config.toml
vocab_size = 8192
rope_fraction = 1.0
qk_norm = false
attn_scale = 0.102
bias = "none"
tie_embeddings = false
parallel_block = false
init_std_qkv = 0.0361
init_std_up = 0.0361
lr = 0.00702
lr_head = 0.00675
decay_fraction = 0.736
decay_shape = "linear"
seq_len = 512
Each number is 500 + 25 x the weight over the matrix's rms, rounded and kept within 0 to 999. Layers, rows and columns count from 0. Numbers have three digits each.

# q: layer 4 attention query, 192x192, rms 0.0956, rows 0-46, columns 0-63
# k: layer 4 attention key, 192x192, rms 0.0953, rows 0-45, columns 0-63
q0:485486487501478460444496513519506497546492526512527505486506524511513496502524476484489483429530504459477488499493506477472505490522501506506481490475513506473507487488507504519541496504489453
k0:522476484512496496493481453478509494501505512504497480513461482519496516508500530492540486489491484530476506469510514541499488483495494510519522504491517502497513541525497472474518497504523482
q1:491466519529517544512488483449500496493531483494475524507509490501474511508450511522533533519470476544528466496508485528507513511466506501514495488503489512551498484501463501492497525491487552
k1:521508513525486498504496532495502495489472476486470511482533503500527503501503485519472522515516543493535482497474496464484494487526508481514523503512478477495506461491520509505506498476505471
q2:538498492513519496497489490511502524528512528477482510507491476486507501510468523508531497526492523483531491500496464501520502509480513488521502497517480514529525513529482458516527471495499482
k2:488520509479522500457489529530493518478470477523502531529514503529478522497524492497482471472483496504482481492509517515501534513519480543466481470505542474534529487509478529469519509506532496
q3:535487498485503519531516466488466487487496489501518486489503504502467495490473527534539524516476460535531487464523486533478473489486510520510495541518485510506452465527475485480504510464485522
k3:491528529493515493482513506519494510510539486507489536482537545483506526532505472543461500481500526470522473508491498470484496495523516490485503457503463521497505484468513483521522524480494503
q4:509485472508503469483519518500540476521485512486484492517473471499534508509513527496487495453503504524464482517509534495510511490519504493493512506534508501484508505478474526515503521491495493
k4:470491500501504517462527496500479495522524515528490505497473503488506496504477507507473484486506506493488523499487463522503510478459493504504522521492481490517507494495471468515475454504500524
q5:501484495502482477496504499508511501531496535498497522499518480516510481509503473474462466475511512518493527524533478516518508481536488493469457518510516502493486506475507518499505465545521510
k5:494478484491524486503504434473504501503502522482509490500498489498505494499496518479517506550506510498470514509528470548472524506462502527534497505521475511488477495521483506493491470509463490
q6:466514500461489508486519480498514505509484498519514501505524492500510488514519498499499507476469455526464516489528483500479477474516488526451487472533529479505489495491484535497480486490499526
k6:499568515480517516495484507502533467469570464504499498476481477484513507485491503519490505523507493516497495527511487523487519497494495486528485506466471532516515481490491478521486470510505520
q7:449504492500518477492490497476474490510506535507527504462524515529505477504499471494464497473500523486514521526525504468521480503534474476471508487499497512513491462500538495500496504544522492
k7:484481496523506487512488480509533486472496495464527518526450486508499495499498521495490485520510497497507454499482512519493533477488500519535493488506471496505500512545488476496482508532515510
q8:468503507488510467497493528453519482506477519465543495487528537525569440536522485510478474478522511497479478492477469497492498486505456499471471493538496516489502493492480526503524456515493490
k8:524547472491514527500495478510495498500511488484503501475487454493478539506473546503500489493494486501495505497508529506500460489489493492496488500490468501529534459506516488504484519480503531
q9:508508521496490511437551497457565529513497490499508503528465522478493471476531486483502494479510457460485481498503478499523514508503498500516506497515527495515553528542481484504489472472491447
k9:485493502498495535489496496494514484523506499470476498507539530475487507475490525471496511476489476517498515485510531521474469514501490463472493498510483529480510494485497526497496504487509533
q10:511510483460494503527513515499485491502526493503519479488532515515509525475508504518501470508479491504510542511491527485466497498497490503464488500549523486480463513479500491453475480506487528
k10:477511508525513500502479484487541481517507494541498475516481496481511487546492514483509542528490528473506508493512430469503504495494532508519506484526462500456478508503510486500540482492496526
q11:474489482462478501490516485543495491530455510501525518487509479477498480469553457489470441467488519536467491538514483454488489507483522503464477503508538493471510517510492525499491494524516453
k11:507513504494507522496488477513499449539549499504504488531495513518552499486479467476519496515500465511476505458502489515487508489487494474483486510499459517489498477465475514481443494501480529
q12:532503458531504523476480527516503498505523512512475508490487514504484517458478513515521504489493501520511472509498518537497496491491515476547504514459504505505529473527500497501479511518489514
k12:497464508493513501523504497510498486513476516489483494495506525498506518500509474492504486505512494472460527476488484471494489503514516514537515489529490501464487463514467497502495496537476483
q13:499529469464515489531484499522467505501486526493508495474538494523502492503518495514502495471484500512471511522524487479479494475501521517469491475541506504495471517477549517493488497535486510
k13:523478485487511517521489498511484460541498465496510505519465500519516512507500487509538513467535495515485476484499445509464504488483483500542504521505424506507495474516484493515535478500514498
q14:496484530499536503519477497513508519497528513504504497500530517507532484520524486499526521520450483480532465538516480507481487517484482487494504501490473531489473510492505493499566477485487493
k14:492541499485514468497534542483498527480472505494501497517488498532489504539527521475465506489469478507500481521495491519505506479491499495471510497506461459550498514537495521509493490515517505
q15:541542478486504519536473536480443521472516539511472477484467487515460507506476511504502497494490505458515522479464522520502494504495539504539489519493524502471460488504500455509471527501483503
k15:518469507535499487505513482498502497523505506506502508518498508497472459501484465495531510517520525520466514479511491446513525476526481501493526457527528498493500477489480467481471511476488454
q16:524498528528485502498484508486539504469532484464447491504491517481475513500494494518547552533454488504504510500484500546500502491477527498536500510474490509512511505534514456506503528463492513
k16:495519549476519516501485514521485489504475482482460507516484520501490513504510520472498537481521504491499490500504512497533505497513487488449508504549489509547496502519506488486496514496503522
q17:516474477483522491501498468500514530507538510481515540546515502476513531515495504466516480524516513539510504492475465507532516521508504474509504499448479507510499515501483524499465474542495528
k17:482512493502485494525462500523490482505465481491484450492497440531518501494483514511481506508491510483513479515528499481507524476476524484499511531543499501506514506482502518474483514498504494
q18:515510491470525486507493482502482499505502530505509496505515470522534492496517477522500448476484512484513482497508505443499443507495486462470525497543506478488463472470518525473484484506476534
k18:506516507539516488500480478511496484518530501477499514536483482496505508542488533500513496493497501501505495524490510518520499491500531488517481494486510513530483530549463482507496514483522453
q19:460498490514481533497506512531445497485476492511488495440505464533487514511462509490453549510468522522510555473508535508469496505510531486488517503501451480490503507495486495512525520527527488
k19:528500522497463470515537497529506526525535507513531513464521494467490449507503488512475530516499517456543477503491487489517500468476505509505534495476524496471514501472499485551505488525480441
q20:485503488469452498537504479481484471511491510507558521471523527509502477461508483513476441480492520467503525529518507459520476498531495508465512471539505448472494529480485512503461498540496460
k20:493485477525497478515475501477530496554513514472502537519512490514496540530489462501514520502478493512469446458492511502518481544517523503490463507528518498492494483472497534480498496508523539
q21:531511500503481514513530501435474499475484494486467481560447482484451523559523495520538530513521496504504523506484493595517497478505492501522509491525533503480506479479481456495499545450515492
k21:496510531480526470473502531486478511510520489503495514476527536528491506480502510528510530480560497500514489510482521461488475475485512495483478509534486475526512519506504487500500506514517481
q22:483480491494465515504482500505541483542500510516472484505550515507492510497536480482542535534516518469521510504542506523520465489503473454537437450487523484493492521493457486540496514523486515
k22:482480525488483459527500460469540501481505486499513523516519512508516503467496505502522497501537490488519503451474448509513495513491466546520475509506511476503508487507546494473532472508548549
q23:508483516514471476526478503508503515520478495533501480472526492507439527493501478497477454524469540541520492507521546503470514490486481533523541489490504470484522536499517488510512514522530462
k23:514491495493474522509468513547498469527520497507481544521483530523480540487491478443560541497474501482453531497502492508512486516514466490466511504523509498478490479459489487511531474550497494
q24:470501514501526498475529481520463473484504517493502511478487518497542443511447480483508456453543506506542513482514442446464473482489527486434539520535467519467467477487510526531463491486474510
k24:553495471479504507506510492518501529521468514498512492470519505517502548508502539545485475485511508544480510543540494512482471479493439464518529494504511516514488512500468502519486532472490466
q25:475496499505532503470493525496493511492469486478519509526496444499496519491527474518530552481498505492506499499471454522483461483491478506455507506476504527432508484498494482470488509509515471
k25:530507504492512485501488549489444526539502470474451497479533528488470491519483508477497501546551532508496505488488497514503530484473534513488460478557519491550565473473513500527535552503450448
q26:509522517523512475522486489531514526492501534473530498484524505489499478494509494513473483493484512514479533505528481491483504497502484490508490511491495519524502485471489537494545457483532475
k26:477499478525539511459517544491456483496467496509509462492464490476517487493526506484496493488473481496519489515493525514496490484479512513489513506467470467485468486461504497474504479537494494
q27:482516473495486521528462526479550487481527468537484464513515520537528545521470482556480548545497505497512484522528514526484486484486516510526513497457500470484514483492506468500531503487499457
k27:472528520528463487505521470538497527491512526479508501491511522472502470449498502524486481504476510468508496476513457528493501500512460497507513496466518454535498534558526488496505504486504554
q28:500512522471472519504530519535474503515511512517515490464508471498526471509471485469443493504485493475509491516481493500500485489574520533446507462512464487498507462514526534500476488557491464
k28:517544486490487496521482552489507469501543501497516525445501487521501465473494472489516509506477506513506454519526529504490519488534549495507488542547459505495482489498516496485470468480516505
q29:520481467507483493480523528504486510490498506476525482538487505488475499460515540527466472493463469515474467522434534439481492510535481498505515496504477482467522473458497503522525459503492494
k29:518530489483478529519518486498481525530483493510494518492506511504521537494512496506511547506566550499489516430523506477516492527476532538545469531483518531515519494506502503519500482549487440
q30:505484505486494524483502469500466509487497509490518479475475497505495462470514508443539487471455490524552500467521457504518502501514477501508518476469462530533521497492523520479498520521535451
k30:509535506493496495502516462508481508479489473471529506507519531520505519526542478486466463483518503479448468532492494515483491476520485494490507468508459563493496527510508480493475490526495486
q31:504506495491473515458450481514519469466515492509471498500518490457462514527497498498510528470532532506483552511519511512506467506492535491473524530488489508475509473523513475496489498477477497
k31:513491492478511505502514523520454507518461481513467511507518534476456525463532539521538511482510488515543457491501476504518514522490511513485489526457548489504507491476495513504536517491489405
q32:531531460506535479416459525494498511530487504452513481476461499548487533512489499509465521527484488495508471499472472515498458476518518498543422519450475474534479458516522494505473484538512469
k32:485481462510479496475498537518484499517453485478505484479501437469466478503488501520475521494503560472456571507499512467451561520473470515450482502525512489493494488460498482445518536484502418
q33:521465516499467516488497563498442475503501492471480508474494482487492499512489479489477467504448487515535514487448495465556508476503521481481513483495471513475526533492505513480466435546491504
k33:465543528530471511525474507523449470540519507574494511478468499522529499489473475494488506491524503500498513503504528528494486527505472469493504477554539513485464504476464522463493500461505544
q34:479474555488496498507512492520473505495486527529467476499482555484481477542505509484539482477520508537531489485523548508493484516490512507498490488491528474495489508495494505519450517535494492
k34:514506472498490524487507468490496476509491508481512512466534519525497550526449520559507475468513471511501501521537491491472494502523512482512513516505494514518510472482504478488483491509510474
q35:486463519520516455518488500496528510527496479484561524484473471515550508498495474544499536529500537541463493520494470469473472498461495497534533523479514470497527499512495518516509449509544510
k35:452483502478469487510509514531521510472541524477496529499502488486500536507498492477509487485537482502535487505482493530560531479575473475514443485473528523470526520505487541472501492495503544
q36:489481475496520495487500529557475475475455510501544484459510513523476472518499512502510511494474488522531484488488438490473475499509480504505481492478492497494476471474554514468498436525527492
k36:476480513504532493504534507485393513493466484508534462468499472471518468540520500511478496461554487489471505530500516542529495479517490499496495498535494489465520470482487487497472461484550441
q37:526490500495459482462504528493447502522499530526449489510526517497491516526470567508505539537501476494507507502463546555515542526494502502485506466508431505523482509502492492494489481463473506
k37:493468510519501508508532544516456491510472485511522516464497467522488493487486480491465495477499515498500530477500514472479518537517492489516509551507529512506477463481490483449505496475489450
q38:517486487516532495502506526519484507512507507493512520531469486452523460510474521472474424486517518486471455525493453461499516482502486486461527504528502520524534531482494498466499500508502492
k38:502480486507484519510495506503487505527517508508527527500515477524522535484511473512505516531493490514462484477490562545493468518436483483512563479515500502464532524526495490486458482498505561
q39:521529500492532489504522508473557518475499484494501488526489539534503540481492489485514474486464507499483460496470525528461492492519504512495529471529513503511463483468519473476499500502484472
k39:451542506526502488472469451490524482490464478468493463506503527495502472515516534527509509491536528477503490504509519472476533487486507483520523525502551497524490509480519472518485502514471458
q40:515500524525497508501525510457497505473533486472450552556499483490506488490454513505505484465535496542485536512527534524508511481497483491507531463484512528506509556443473482559518487525538479
k40:490486473516505494490491475490470493481517481520551515482513515484544517453529477507504516514467496556473530490512505462447507492514447453491521503509493473476453512514553509496511513496524541
q41:496520506517531438522521503469518502529494474477525473499493480510503451518502493474489480489472481482484490516497486485513507466504516492511463505490532482466486526506520498490467444550507458
k41:463507529471497493457483471489492494514495534523499512513514527510501495489476486505503516487487522518490510497508498502508502501515488466443451502536489512494488521490537546484487489410515542
q42:502500536506476472514484500484495503547524499522485467474515478495529528479479475506522489476497529494552496524457491484471519484512513526513500488510538547527513508506531513520486503490503485
k42:493546491503467518460483536492462501512507505499501502484500566533529453498498494503506467488487511491476532489508504529489470515530488457467455474484530512506493517482468518422478498500501507
q43:497504536506449515483484461511490492480507499504467470488529485492477530463504501482511539535498508520486513509500544535518518503456486515497479498516494492533518502542489458516488540469479524
k43:542516508500483524493504510547511468525500475486475548531512446507488517530484564496501529492448484553530485522489455450502472505513535534458471508422502494475464446475527483495550460522498500
q44:514465465477507512512514484550466475501527526510458506476478515445476509542498457507543494509546471482520488446512489500508462524541487466518531506502507508495489510537503517506514504485511525
k44:491490523509524477539498517466476519477484503533538486481463497476497490496525496556496525501528463469464498536499505507520455501499504491517528494519465496494481505502498477507533513489506479
q45:470494501507473499484484490464455496467494521529489517489479560461501506538461489494502525515494483484493536486502515515490525491510519516512548520508527493480506489505513532459504506462504519
k45:494518471521552536501526563528469507530499461524506464496473484520507494487522526473539481505532522503483535503495493476496467494426478479500545491534487508500493486482486476487510564501468494
q46:511495484517478497485512492482512456476515495477530491477517538462479517530493483523511493464449500508505523474527454524470495510485494481500480505467549490441496466481498479522457519467542473